config = dict(
    num_attention_heads=2,
    norm='layernorm',
    tie_word_embeddings=False,
    doc_mask=False,
)
Each number is 500 + 50 x the weight over its row's rms, rounded and kept within 0 to 999. Layers, rows and columns count from 0. Numbers have three digits each. The size before them is the row's rms in percent of the matrix's.

# layer 5 MLP up, 512x128, rms 0.143, rows 303-357, columns 0-127
096:607461535458497399478542603509500464482507518542437536444565446472533527575440432466443532488590561423490408505536522547508513507483466454499438541402491527479509529438521478525491507545661568491442511533487521430581516542481533440470595498515546479463450516500497572624566475447485459498533466472509365493519494502520436545469473485448553437482550497385536477527588482433513555433472
102:541501451527587551474486557544483380521457482579537451536503498480426507553440504554450512503512478551419533513531506380551566564532504553501463469492511481512526488566523625468556502440549434517559508506501453549461490510511515459478445501605496438494498504436466466470493521474575507486409456457376440467503533444419543515504401575505512460596518645418449510529539482544421550598457
100:524548405473509421544589392493430491473484561441509625466544516541515612526480479539495383480563536437470442569531532484496520460504472503473522599498528471469505543509457500485534489453559509443511570531460536488406586434553515498635529563503484475514522475423520525441553558386468517547539469479407489501552541438459472565448501437482485518500594447539484497435564568474469528460408
098:488572528421509499459465542532496499621433567532410488493443543454562490561398512475523466527471433484490519527534485376448506585507507483448523490480484596473606507518520558410575574452607470454562557475546513477449431502573557435576458493497448579541498518516543525462508509520525480477545473510488497566489405526526437523470478425493349462504539491414445593527494535533427516485552
099:450450476412535582463547454506564601491511564522584451513514555529462526450513508611458469455620567386377545518458507471454495555503573456500541507580466457538546510462425554458583481546507445450537453522404573536511491514436519520514532491487475611472413430487477565438494470477422487469406439505544416499523506541494532502437442498535477513463515443509545569557475499526524555467418
095:483436484494518513548464484502375450543483506543556544534450594551454431475522517396533537431534447542518489485584493443480552406454599551478564470544607520471430461548522500478476557481492423552527406465531417485558464526514524509495518438570395593474528448542467477551503473503531495480430556466363571500494526521365566511466450589521519514487529561462414544508544516505451530494501
109:473452490404444552496522467326481521481549551489432435538506483547499558461532471483479480564471586558411489525496488470462494468506502456441511521509562503634540518444415518427456537584577507547474540599529438487539514519454546502563489453473508460504375508498490417503472581477585521440521539491503549463532481515583533502527447554451507589567550532516542537360521493462461447477416
096:556425533507554608442502484503632366584540532563483449478630623414478423470483521504430501485494505493505519505491529526587499448449484512485417520498496451505475433485433469509573476471582566503470507493455454529450549567517570482537528488534527494431582495503500502498601444516498452466452463483496535495459418493418429538550536498523578417550535532466525488493488528409445606439532
112:473556530438426500415469573542553512575450507434501547532474484507481478525495530479449527478454439562513501512571480456585434428445553484571570475419541462474465488524441502427529590506527348563514533493504462585506428510517563475502552566555510564493508511485464462453445479561418577485451462476520491431472482550523435577539445530434562572554510541388442550547540466399391452487520
098:541485528471542463502542564468462488543435553503469527540458527449552499476568558512488601520573503529494476478546468385446569439486539476472500468505620488528496449555457548460587497519514542460576554537476496554487501477515521487444515492473413503476439477562538388464561545522433562502481529423433572390373428457589472472526479630608495431464435484495480501425564524462501554570476
095:496387485451512413458477523436472513486506531479498506493558524533485507571470547591439570484555447517500507533561505422463532468591529416542521456441543458496463477508466574504542448587532486599539442509513468477498449548425450607479431478572446500494499513505514507515441505464578525437533361425460390460455474545447526538453460554572490493450508517412497501622576537465390484580518
094:491467461422581477517510491566534488502484475563474446452446575464429486508548476607536495523482544474483511537492519449580506419527410462420651508495569560554557415476449550470505448541610438491488485510542547527585448526582527553547535455450497492525452531457522491417475405587520524444526458545550525561432566527476568570442428536455490516508520565503423474464405537428444455511463
128:479481467503516478531579538470584506477469498521559540493557453470477545514536610349459459516474495520419447533555443436545562556500503468590511519499515477518485548579531522475539535510458394561500463487415476528546485496482450533477399490531469562502433533586473432572466594453535491455455458437453559525497565437504408530511445566505510538458577580475454539377535517389417479570479
111:513487412459523456488511573587427484540554513524441515505555425506572580482433499449525478559611575449385468489642555530556600458492415488518527538489451437505495527550371459513515548466431439424500573496436446623509618491491519509465479506484466550544493479476482416452482408455489406452533486562556470481424492502521476530525549492545482467476489494471536473512538524497557484531468
106:521543465458526533487490512601591482525460556443440576483618524487486553503442510567565520466516562513500487503494491488462521349529350527427503553564496526528592417483427591473468487521543491594500492418455499468426538477518533477521431497450484538464434431528514571389515581413488497469468475459517511509505443435441384502537505484437537540502510547539437446538568542510530556476545
083:500604540498460417475424478480474402561413502535606507527502454488536510528478485490594491466477544533446509637511483465449512572394415596504566537503523458555549482548472518500551505515468522458435569435531494453426480579553406474444529492590488462466511511480485576463553524475539444582534493518450502496521501501471444506448479437570570486550547480524416616489468587516451611530504
112:576472378445533545657490440560405526539377456484433532608500492544582485486496588554570535474544521444517505481508382566521566472490470482502516538348418551503545457513459506433516471451464426480446518567543460492455558539435485438554518503577524475528521452484477547588494469448472502541431462531510522560470506453477474497540535514551540526572510507450507517471512556554528501467442
120:453538448470560438489503510515539460601461569479557529514508524413499532487489473500485524461490564571433382492541548506519533569524499570623521603592490497414532436421493570493481486526488450591463444527414472517442377552504508486481498532567419588418414483549467552482428528402515481511382405464492543527462465523444500521476534512557559429549512524509454505544520470457458519498534
104:550472481471578393512494484516456545530528488571561477384543501518479453571466523528538533434646496488481379516612491546453520441574503425435527482537535576527469567469439508522435424557506519528468434496494478577544479562542474576552581467538432562509532563488426464538533507506505478351523531489536480483511509521500473465556448516583474477493445556450517459561472524446369501476511
085:465413440551549534548535493478495556465539553474572507434375490427485537578521569392475434525428546530424425515547510462412550566560465496607506448478496511490430557524559427539540479477532527515542438579470522517439482529457456477530539552492554522533479524400495450579413641475541547469532453508488537474482550519459555502429452545472524574453443567508482484431522577462553464533450
107:549427486463507499576520540508531499530399453525551538447601493547505605463507417477573471511483479419440534503430510440531639485475401511484520627507478552565593419492438499433500422505461534535544470529489530473587475499463488522504544538456478458571456548495474544510521463550531477428528480483503584473478507455545439582516497518445528554550585588426492504521527416434489503435376
088:531499394489514457489511540538477509538488448619499442473515491425566569431482500385519494516416584533492475526480521455476461555453492510414539495493480452482593641619455545504555497452516479536543404435516564487538531510562471498561556536460498511477437577598397428431502522564552487470518564513465455510553472543600531481437525519500517464530572475508497496407435433502406522535472
102:530437449498489509471521455503594446510473477478516406501511535564533467483494533445533585505563507409489517519440459511637543469557438518475454493524522575479442411461534475471489582534459553567446488418533430565476586583462626495467484439494557503489535540503525552543473487478571601524470491480441518503398471445513525505597527535518487483457442512499540641451484484356520527424505
092:515470454456577563493564445421493565518563511502471422480406531538571589490529446550435512477505510487413543446467531473515611473550481533482459524466561477519521540556504508501526537513577519497601611560446475491504481513471515532575476499510378552529538448506556516519440508478482466379474467504442451402486540519439648565406468421480460492438416505542441502445439526537535452444535
078:620478558451489516523447381557514479573485379426475418526595432460473538401551509528650520552519423534580495497510537564460477518460433428535549459505396529436525533482495514517510490386508475552488577490562493503488447544520451491480445588471478452596543518503442509513457474539473440498538513604480528518555476539543490545517515482556500566517426403545563475461527466523511478531513
097:623508482464475476423470567577420522585428531574503486416523428429530498475452485422581452477472563465523496503548487429466561573475409501425492442450460491504527569585500506449461447490550575407462569417473496516586522524484523539503505519475501496535438504490454485475537527510436436464456532541450483462495520430469504551452521442534480431604568540562565520534550381527499554427599
119:504570419445535522541539527406503462476402491487589442513554462502532431509525568517515446401542497482518515590506313434477539443453482506524575524498600468489556417542433479507471489578471563543535503567536504466473574541489503457533487500435441523544450547519487496606514590529522442503522528419525463500469540467421453490569398579537472460495496497411470497451583524549454551488488
090:507620510518507444408460345455607478516447616501459481502466523505479613522393557507451471508509551517451513588441521452508541581464490611512589540497534483521502526523499512515503515505470481525491528538488478442563437520562483590550507433525439561446483538448495485465512481355498513496467463470443378405501422452481515519457451533597462540499539534505509506549434480505477515562484
106:448484403449527520503556525493497474579455459514566492548549507422484505466514499585537486481479479491519495464439433527450556465486514488517525471500590509632526490503455658324419532506518496505486425490549482572427512540551562462451467579437457507507424519529506476578523569476476560498366500433558560442522515363520500507586465563487542514443502473461461486519502539461486506473449
125:437436476424492555500588518505548448560390443481527491573480578400481441529538574548518482475574607511500502525439473473493538444515504446512550501472621481501576528516508506442552530544473529551549432467458437532430467512557558519447475451475384533438428510570511445547515477429523575540444471476546522448450548505516515567491432591503491513445445497408419497500508542445412613468526
084:445537502465528515447559588449502413484473552556449505531531441525464487545494490503406450449424564562529488512501512438527491475428523455501563462466546489516494576582492547486529584509436479528559429632525522461471594494474460496565462460574438530531487419596456485506476580491496484562446489461415401406540516513500511512475471547523503519529610532479511495520634482434393585554423
097:472563536370548484535498488415582505589489448426479458492470585406466488518537575600497588566486528485550486614509502485537464476488536414527545516496581455446552445455413515424424538553441501563485416442467462500454455501529574505499462561546531486479463468606480515474450486529455591523515542435478504430493465537551474554607449574467442463475552571518483476423460527547503486545501
092:497545503478627482409562571452520471455548500545417477497551536479493494558502505481421542476551485498538457477581533569519508529426576501512532487494533563497538516437498500459491489550557472537508510569506551505551594489493450530544494604576465559523503424608405504468394489478449391390439401494443354480489456554516464491484470506411525439491562532481515529485479471496490546582406
086:529556536494528582493530469497474477481476508546541523412515433522513542462523545550524480503545524499508416477530512476510519593478464430565505527443457570358505468450435426532485467493555539450523544491491549462429535536550538473548589529460482476593475524579508529492497517427384507557468416501394492475509438350459487508514433460608426473607539460451590547521544451543556509401493
090:546449509536561511524482472460527482457565496383480493454500516544508507549529480511455511587527423427486519401508486596557463522534526411520557443528403497435464465455541517551470437522680536550475476492497527503495479418466528583598464453474474415591513490455488528483495438569600432524538519569581486596469525532466476525532455415453474451408474499476575512494500452406484439498498
082:512523466558510533382525505549513545423579443509484448523506496490478566443414500474511584603462569454531493514444544448511563569542509540472482435446546526427457599561503455478493502502556442511489525471507446585576576593491444564536551432466538479496519577454508344542388499446503532441470452454435497426553534443403531506521433511557474533505554576463500479522460448428469471509478
098:493406495474470557513453487416475468495475491581503420407495506548466419556500479476569488373507483520397514571459539549434474487422473556531552520490554485461529462485552549482431454530497534422518449580581531560513438526534589471540577593497478583480471419541435486469547526549504455527511536475490422436530471562543504499476626561462495525532474614538574576411438506476539481451469
121:487471477493445515542552522517536591641518494514530496506513454512530489471577460433567467464480464397531484505463442541403548519427467498501543568360535515553492482563575480468493587470538512540506457493550440512570486510539416512606472442501419469486372530502514469551524563467431489368516503524554513550479447511516503476451417543511542593518437476455526587534475474465525401582459
087:562406503480501462466401489526520447529500442511545509481491484460411535505530490482506572485478520431431567610585528483501562534555509484498618534485514402400484386514529494482473527531510482518391490443489437540469477458462457544530597541576486457545453575411466477593498475529456479461553433441518475531534521565468441528523403562444547601550396510533477513591513426521499449479474
089:496583475489439518448563435574549415514503464563462393503485548488525528494411451454562484515457548554492473571473475594480523568503488590445510474517488563498559533514507433470511573386422555485470451477614464470562574495510497517549528591484512446584493525433434460495475539551465464520362546536502504500533553510425495490487415539468443563533566448485556479465592539479485540386445
089:502477487548514482405490495438557443498491535561548442414523484528540425448506573486463572492537539571480488558547502500397500505466469475539536436485508498521493578433517410542583492440507393513460540574420541468518478504399372570478496557501506481498543577544421481537426559520494452465525466513461412426371445554537560501495489487570517566482530506484527576531433486501483643450531
116:583526481452435497515559480468527397523459533457478535519467552479588466571464478487479491560523540539465347522595550571542535478542473513535522614521464515611538499588543506423492562517429346443505498443447432490483573533447493567447494535570514485442564544483541494558481447447475512551400394544558467459460491516464470550491503486558446445556457498493491526488567530562492530443523
087:453563497526441540576503537540580403565490538453491522385523433467512492469452443518453477525462508559465452471529428527486551493489439465521464453530513536533561556514486558491525510447466498451551588501408521460523585451538514432533586610476557540388592472521408487450509573547491458512445479502400425468473432531612501550458517498563508462503530533495438541434559500528387594488445
114:473580537502527524533467529524525453461496501515482403530429409501480527581487505464457400529562470566436442519502489476430530553484474530539538565505487593441493484591526468494564559510466493553511409464422388564551475520504458552492449470548435454459484513524537545515475531577524571474396544425476470463502584452517445507552475524568537427460425524426512685516544489467423443540554
090:562541529472467456519523489459498531506465537485566489495547539467412457504479525422485456443475509459448534528531585483427476536503470471467627512511492372506598483559519499485574486490543481541529508592470508473488366426561487473470384455614472528500463565414456520444616512495464498550570586594568437489452556519493528556442548522471466516479444432538426529541546467516535615489513
089:542462455537549528451470531538506428463422543566500474562532565423448552451483450531459378416474549622520533440485465413532454470489463560555413462511436493545510507510514536464551553429592532506502456585416498525561462444476519571573441563587464527522551481478505535485504481526602464542473512463435410453497629532497546569565455492506530523454523496548555469506539426399462531501533
085:514578496531450530409438460442605482510541512523521528403486479511399489528578491438504532413524582506505417574577571514496491583451489439514554533540491514433500509405458496510410514521503505451479516594521511478557512571498522505493582444485475560454430413521420476526494519534444586530447459430448458422486414504597432468531486550497541584524494577530528517573466548405516453541430
091:511554592540471525513453438568634445527483583481492414468528523398484426524461472514591424444468550478553483510447478468490490568538589526470591516592415531546514507572568453475479550434504463519515425460421473461482413528541442595574428444534490472581519481529453525478461414477497483484503512527503402423462598561424478563581482504465528519581488470552497487546474515521507508525535
082:562489484518459435340506479594485490492534492545414609499501524469532569465438513505509509534406521504462497506554513428549585594516446535580521441401459541436516564554506496462540512443507409489504509594470515494524533493456579539515530579513464513479590515479545484432389493502511456504535355484442438524508535535460518541470476471550526485520591576460468534551528441486386511550458
101:463511449496518446534457477498478472570507509497560549541432526513607599418486465533488520496562393489412522465582465565484567548480435478472581551466538424499501545450512573401544465544557432481512558456364499496494454564479539565532483514542502550493544473611479543557438462487447414493450435584514410477418481424442515529572411495560444481526465529440476527535444531478555557501510
096:605489471545475588529568493555499490528485412549525511527506477485553623487422507563514499493568459477428523506433481422462566489578479531496451477457583569521571560446467527491596409550541489552456508445555479516479546525516510497587569596511578473497547507496539452531488512362441508458402590455441531462557535439416475516501418484441452508510546510456549449470450475477471396544521
092:569459507473498465430446529471556429487508445523370532525424501450511478501568533473570507499515620475534464407547559468569582552537530513555451530500525448361476515468558541464464590550466528458541476502517451490528595537351547538485559506557538510404468473531512571497573460479463634505463438448441456511494439513517478524544554477416536493575442517496479532529534532450532512492435
119:516504441446515492465454487582534502507403591529524514543527495453535551481561531509513520592593502557503487483521395475464555469401470458556451568402451498513505496601489476411540498506466474582597508499443473560465493478488408598447418556574466512486398503582516566510558504422516492518479436520552423512521564506505412540555437507559494488517487468361523543518521490445548524414547
086:479525495510502501495567448503559523451478502559664507519514471518466460481463555442510488521478581485492445581469526510429476561452483532532576581454546386507533483560422447511540567517477477619430451538508505468530401554564378503466542426532445572531367527439533526503516550443539433519569497507472422502433464505530515508495409575568529589495488460515529519511573444462490575478502
089:527409513465440532570581511489492521396412512456405562505558528447546556476443521448537359497455474513499444539472494542475478439513446489493550492450506506526485419482345495470554472473501456526481471586524532449463532436514494438501515639547511534554578453552508510427431637494464494552492506518509546446488469477435573585530548519482516497511521573497518600424524554478538474538431
# layer 5 MLP down (transposed), 512x128, rms 0.123, rows 303-356, columns 0-127
096:578503534526545540552439452464474533556543513431509473518514576561494576446462564531482457571472539528569532432494482443497458561533579526504567440485448450467461461414452478428393560517430372482557524531480478516510449480424457511528454486505529501416582602525486440474473533481493607564510444570435520526480436401489480508536557491616551458527549482545521432561478581415467455484448
093:476391464519469487452499483478554523444555479560503480464466517562486449495419507450556401506459459456583431508475500510445504536418447528544550485522514512566489441447584505595526512569417517485556518407589597531460518501502531463481490496449567573439511513497481467465555524484420448565569543497553556562483492459567621404560540513398504516488557512549517478404492434441596499447589
104:493433548430607494485469555469425584469546525509495437528435473532485483500513457450553507562516535490509531550476478541430430453576583556613400539515520460455475446516399522484483464587570513461552497497490404530461586493506492451431489458508448535467530521464526481576569452407482552390522446555653497438537468552537511527462500570487500442495484569472589513424464458526454452542508
099:452509505571455551578501489464574472397431504516548605453477380585598487453559526497514508459557474455495437421477451556518506485515424573500546567537529442580503442432442534531536519494489512484427393454522532532535468498445521543515432393477499549498456514494516470538530375556463568596505469502500529410559596429522499469483495458528554495553424456576480486516510467451514531543590
104:504438426503381443497431559454565476467517420456516495441553468422564469555545549492475545441414474560523423469504491579539483482491448548504601472448506613461467517511496525559455555426460479437518543562548451473527518541571483544542481509453556431561602483496513511631541465521511548491571503478551556499525584428481499505581490416527498482542592518456386511435537521486476411511454
091:519626509450447550483516551456577573394551499439521480469506433446570553545532512555529384519471605419542501496422542572411419512503342454518500537502383516509528493467486464604476441493467511545492518517482578508491466515474483500461527525542601475508489624540511536447509500544464533585548440501476428471490489446551510397505569460560528547517475471494537431518503462542478490499502
112:587473546503572484385488469594494539505518517510488568540513422529472574549418483525580559441499535527484495567511606517551457506453494400538564426437425414557455569511527431624438510371581561469446533505484519549449530448514548463514522521503512528547522437536446452511532439499515442472468526426557478482475467522556499445584561434418526506462386529470481501524543500517480426497531
098:563544335504531494524581505486412529488489460475571557499368493589492539445608508454542515557421456549460507493474516496424493409517590592467523473491403511439450502466527430531440500576487486551590531545524531443503469469551518522435485552538540438507436542474525442474488475387545554498542498582530514468490476452493473463502537433451422517527482504560477533469551469452547604554446
111:441549561464564521518451537496448576435533493566556511572460544588488507404577488522461468524495438524539629533499655450447492560471508552468489388513488510515441514526502417585515494523512516542506551593453558451455529519489513490425538575525438497497551499443534535480544416406514466554556551505468536504457455506473550456485497388441452507486568461521411509458498557509422485408423
096:424496507586483491412466535484480467501538474534567509473458470532410444540472515537466428498418604483503556566479604474505517509523388511520424440678532449465490514514517485543497462491527527521493489527447567461515469449506458440551517535441547526459486520491506524497529515500546432500560429538497433531571503591537551320518532437379433537503529581446500508476554542549484577471465
094:446539480532534492577469496476507518469573519565507533455377479485420467510474506428545492488400354552575550485508474574472493541458495534464432453511464555459493516460539536509460547552443551506533571493522532481562460436634534454477490434386548464533511486489485454488551529634480454552537587528552589528462404538499506428494531470426446496536469483488497528430522456552643503515491
098:480482546513464447527490537602496446510572610520486464450583352498511488540521494395430546418494460589582496502537571489426490529472479480591478411513475464513465587450517496512505587476451465518453551472508512469507528443448475452422464501501474542473536487458529557616538507519483535563534542461413457489482606536474527486551438510533547444576485480489522516531530555605401457617469
111:464515483404463466534407605516412508553527452549543447508570392577503512547519398421559499470511549516554531491545535480389392490513451469474558568672544494481459501444521501426561470475566388480468490558498548502523501516474513512419426560493561503579579490474524553493520455528468468459510547491438471523514528519497526377511536479522460485508422546465524551517562512590498497518466
117:500443494512557586466450472499514519442508510472598461508419609541509473533550447484528429547488535547516457519451429513455496523477498495456490546495399435530477505518488518480490394466504453530516412570470494447485484538539497479491553455603561478493516532544512477428541606388494555570429514393436488472639364468458573591504497498504504456458535510616568499588494550521466507456495
105:475417547447419478472588528462454457515503436596490496499429500551480529568473553567534527571555449464474521480531593499488387638557521571528492528513505459544535445518537467465477541481580476418559492495515395507545586480537413499389511455487503442511471510465509482410556427539474409522600503454552557466589580550496517518490450515558403437447521499538512470546517552456508476447473
086:408494480577488560509535454559474547455445475487449476566451468499463480469518458518520456581512605522548577458518539551608473613570546563476514480581560518527565550480500552573423537440445529460481535470504553512584516463453554396448537475465475470515476458475514424484482437455500592367506526547564524466496511410545561490512372531431487541450442493426482448460584499468504449540485
114:469536545523460544559538524455504523584530569525438470458538475536412419540506540524511479553523417536581593578444516450420524520432494486451485397549593507558554552558471613513488475504564431544532454518446514379518440464567454508525472523480483490455522517413461417483547440436524435545563478516467523436524568500506543455530455513602399495523527517513406448462557495543502479579416
120:585457517544492500556483538560459495484536558454461463523491544586552567450483483592520524635445608472410532493479441445458479487473490446428498426530488600491442489507588501497465478536414497539567484467552483516497453528484350502389549514499533531497474388573508487371490597520488472480538522446509492504485540511495550502500514547461443480486406539486536416509490617507525550438548
103:471481535524456601424540542536450512476481544481577525480415477529453455475606504445539428431435501508519611453518500545609471595454516480586485452482552515501499458491516528582484503447495404472586496483514467441575492449568424464529549495515592487417467489436471484474474511464503587498563536495434579482541495426527553387541518480441458504519570515498524591434484403521576571510427
083:550617513582466578513481465449506511550422450470462577547547465502563443457559459561508531586594483471495460496426461454510492455489572451456509541503457460509485382444539565430461489521437467592478539441573482425488467497550583544429462402572489506501519470560572582510583398564490535464428544509458516488509421488478518488529532462565496456406532483483537469569459446580457524508559
098:569553613528571491501495471454428441486498484453460581557527368499570556489479392486519430601493472412489519478542456336438546532454539529585555486468548494556482481444423535455445489482457548480482552530497592540512563573452462492448509527467457582471511506397559490532517545502484569513537478422468501492512529530521550560538436514531529526507448543527438435563495515536539518468387
086:436447609426457522490505530450507535539451565430462589478528443523489455573551587499493452530591486522529558442527429541525532452521495440542498512495546522588424453458461517452468537550528489459473634495528488508536469401502499512404508458516451516453522406403629617530454496433545466542463517480561518463457489476490445483517495499553499444509385513510592470607579489517490482443522
102:460505518574587521543548520468420509551456432450469582533452420454520461471544479478550479549507477548485535528493503405468454426510597591462478454474552568502500367469479541443488460537565536462486408502451531482571469488475571633389408510427433576505522502441589490500550445481475593457471513500520538591582527456495564474478445520531400526439520522538492526493512507467496499538424
095:387444525490537494507493376539501496513440558472486549581476489456474509655501513494602477597551506507580500592552437516529422562452503406486481540562499509539475436464424479505426445511487459462519520415518494474550437467451576453494473465427524410453562539474582543498573486468569485510529494538465542477457542444624425475587522554534495446493482542444566538507537543498494500569457
086:428464477576512497531474523540444406498408586520439491538293527445588536528501528559424482492545567481432519572479428512435496452568469574486464568477594467509554436468508404432572496587504536476484396540403484523567598541460509517462500490575467519535484542486566545510510480535463524537503534388488546462538478517501526520476487496441468482482504492466440482526541511548449548523448
101:511505535559559559510402519478497498429440497486473488532539506492578445576491580547518488493414431529528538416444501352472434511511558648486523422497467418475591482474512553535561423492536493398529462553467475537465497579468473580524441481557458464565491507544534492482488548438536564571469455514447468496475541503399484584559424462514518513554518472565491394507478565504560440448465
113:486540536511516530477438400513490498458566449470476466612495514478457537505428541450500553492524598467583545433576569517560475509548400496536403478522468428559507434481532465555568432533509546437525525536513438507563559512488555490519590467537417505455494465456459475490378547530541430567571498449519509541454562508520572512521423553457468460488385521434595423445514520566455558417497
089:492441454501524573559572565496391492497533474496594524564457475494571330537553429455534455516541408494507475451506451496507458503473489437499509562536475490500579436473465509525478432514534530474531527493514522530502605529477518456547644593465510412548463438480496476504603488456516475550438532575465595593532497553455569452544526454458473464473366460463500545468526516546460525447471
102:552407642551388486417566452520503501392583507461444486449461429492472528498472471469473447472464523510499572564458544469528496543613442548443512472533415504508563464483545455611525470450519501468512528580502534424494582560493468592564545557559561503473474528490483425529467542556477452380599457464546497483487457529447484461513495493478484542576483580434503469481491445543436510563464
125:514458460502445513442531471477455443525631448453506526515546429558518445421547502404542473558590405470502653456546455454505514514532458498485617442480522462499597483478548410506494401550521556444583511561534561536477491506531502493412520548526479444521504536482550435505524533467441444428564424469475529494538421462456475519585532520503547460497497626445497483464512498582554451555511
086:521479474535527565516519451528516643528530523472529476432422589477468533454536440481596586484577462481491579508446417446424568451557522503365542511422434560473521415481525498525467452466480545534476586452524523560472504523603459578401439502461532553509526556543515482555514486557476523492590553506520517544428435470504543388450510463532518458462427463576466495446484517504577475442512
092:561416428504514554428522484371497440470506491483530447590496455527474516386547435504561464521529551570455609342442479483513548534531509571454477451498481442518509515603508479550537518493544454473446577500505505529490468448499504567574438457448499445520503485472494564454502486523526537466509588431514540516526443476577631466485527461392571526521482462539643525452486506541523514449516
095:530414435537498586530405468444524462577559610449548506466419599496567412578557473471511373567502485522473450528489393550507522477573570504395442508523492439449565437524548551501459570439478537496537423442488445482470475507555490574535526536459441468462463656490545479452501542473529510516515475554505516466484511488434514535519401571552458441510475495492573472452555499519519496506528
092:510520536513552456541418576489483533529521506465484492540454477462565548536418481490469522412436489442499517469499392488450544503500498546486458509563570522533548397527496536455493560492499488389529374385503420583499529553468526557561473441494458504520528551477526462504603430446605578436524469492501435440487462564472529545646453544545525444586515529505438513552543507554579427551486
091:522536513414473530503582524506465536550418494635476510494448489458473493511510537448487481468439511519520493596440591466471569503466496570477465559437674510521534486524457506474540566499395430450499550521496460423531517531548485406472552533529547583387470455520544435482498585427440547499457444408420521411545510501498542533440457555524443570589500544480426497479501515556513452494496
082:522458536519484502626407474501498457593507542502478503479472458560512420519581523482538445450527467520428442534517453566586431465405527585497467609489450423616612375492499550568473517467481526449538524500456511466493449420516579419491438468478513605508531419513509575489586416564526500444497511528529529496422586489522481524452531550468484443473432447516459523543524527508535540484505
093:468496562559608456492443556466525498601446533494470461599445562547513458537547511451464497603495515463486470457469478452509509606567582427400454447541488442511489459518535464576496510496545446544488447449487438517473516529466523470476378427418530544446552568567534574595483441580555577464497452505479578457464532433472489495591474498541509528521487423529564440556399538486481452472455
126:562490515522535508420393497473532548553461502517479583513445560439538458540518522472581465560424646465521513440479485484435486482547505415527507559499506509471495462430445489442539534567479511525563545479463551436454495438515531486515498519501507476418538401590499529419436547436527474557473542456589509587552572452436520566496497436511448529435486436628490542491411437438573601537489
091:550576585519504553544530449493498507450513499515432526482471504494445440495466550482505332530486446511578402405409577572531429511460472584529495415563506500551519630490499553502489529498486476482511542581436558497507498417520580454542413471476502429452494412531572483462510436539530493527496558474440517539452532531523452436517621497536488439557452439397545569460505503491503543550500
094:411504486563503455465460571428436448403402412450481549498431531526479470492618504575426513460570500428476509541443604488496497589495596530501452490583552486533473592487545533550607526566389471546500522532445509470533450506469536411466520504490518503472503479481540551509479445488530503537547502558530464465541382582466490501400487482488472554503474579582467542553428518539567542469467
086:547488411491541570548506484504492484523428487473462551555489485471457526505500448458535473556504466444498524488510446536518517426489506515495510581467458536538461387539463551394428468432519516523502467438593432576456462480575564534538464359465514567567532438449595584488511352558520451439457524443572610563513567429522464564524502588489499508478539503479497423432576522492534472501447
118:468465538548422488534412474454510536556487464557506461579621556511484499455516475440450502564535544509540541550431467441505456465544542479410474534457527454501427515518443480546562399545451443525567489593434491454445462514571518502579510490512501538478499528443457523505472444405504594500476564530487529470466485549500502514449588592557485464569447534612507463513501469497484550567296
091:509371531472543556506495502495423532418498401460622502472506485570530509554544520455612564580480516439466482550532500479497455457512559471515477524444480523552501521480456383571479466549481509396518355479556527450583423518493514485501555442471440483521539505453578526547398437455481494514522527543563587563490497505439443529568548539471604523463454415561527502457488525510578525464480
110:492406453553515502430446530540502467561501545587543537542591521493549471477577504473548485495468598492637547452451489480440574453535474447415561474557502513467427483497545486468502467440496405528429578521440547473520531490498462418407549515496437487569602529508494475416530514401554479530587525544534517497504544469541453381497548516456487496431580533572433421522534435450519552550482
092:458557479603572481512383446511539540582479521449439491501526488478528493529503423569470520590613534519574415396561377488540452522494474470515494572481467503533472457541548498420440548502412514410475535414557439607531475469457535565527493455438423524489484493507587537533498485563506509489467413470518520522534562460535484523523491546507543495515534514393595390441474471468499482547551
092:407504549540496570504457499488425555498529496523454566500429564523455489481522461503479479535464447474512520486570542450506368488499552463413638551467646562455483462450492447557472548623495504511513542558516493432523481509531475459474526510454516489500588531539457454426461477440471509481564477546628589510457473555542588386464522526427399514523551524506453476526487475496554515453402
090:495524426541569477526499508435386456524458412488430499620531486446548479566527443531601470473522506586504517481390398486444439379450527553486542486551476423594536400551514467421495455498470524415497559502511548486489523459449499548560517519564486454505506560468538539497498530509512516502481507617484604461557513519494510564435553494498521420472519430440582464440532490505558595469537
093:418497520437538506451511574532509526479421442479504571495442486544481546513480523502458591480510458486457482507529591537439506521424477519469487467489480449434492503428514502558481506549423497571501498542513521499479620450373448567469632617471575447550519585496524569543519496600369482489541402504538603488508405465598519458494487432513445502471489548434511498449439531557539491476480
084:502499385538539550555536540418497536429497585505518511551360529556490458569470478478552497502568463411538520453460402475521494462424519482396609557510641521605498429492572524499436473554491558513503460463569482445547484505520493516475478473494519518435532480529517521430565475437497562447441556454577612442482491429495531482469517503441502478445454441580452555449503555486558492537528
107:493456510421566445548425460542429561549616535523478466463546507526493521586538486575445488452567593578513436504501479450479465513465468393481509532513374477469452528513535535539474416446503553510606397545505534515500518470425481480517524449532501485551549446497437571556559489527567454471500520580439556562525559461573404453535499453535461506426521466481536532596394506460538434460556
102:453573514474599509542481480493563516513484615538603447476545467543509509492498449376486529565478441513473442534588498517480503452450465466524523569450471470531448417488576486462494552435572596467532450496514515434509462394463541498538491408444476524600484636567563508441492421616491520448559441476511507493462566604475443555470561530542524498436443476549468555508489451470508498472460
096:468447572532470555510508520566479424677522527416413491503441526570463545461534502503448445552512488428469468539474434529427458475619542486482472505488541442492458475439470554419449473459417521476514562449465482522570465514534593564469475425509432550514465580506603558470511441487561577528459527500482547394528482487601518522488541502537493479508515469501620462515522556552461446582551
115:535569518504492558481490528507465540406549491459549472549463485425526532513517458505590511532554491461464542555426477477396471465478531514448583509511481553436523423454557488509482510475399564542487567579427600460468540433498474527486588499537492441490519373498512485488473451572564610483475398434535444481574451434580479533482515568618395528538540512539450594494507494451526488446432
087:420390405458451514519607543531461491537432512393446532597496472484492477477525504461476493537561485463514543517515459447619482529500400464541458577530443490526484475435516625433568526468480486430499557503512517554522545451474571462512426501508516476553557493574496522416539414606510487426549455568508588412512532460481494521480476472459479412529551537433537492574592460494494481586501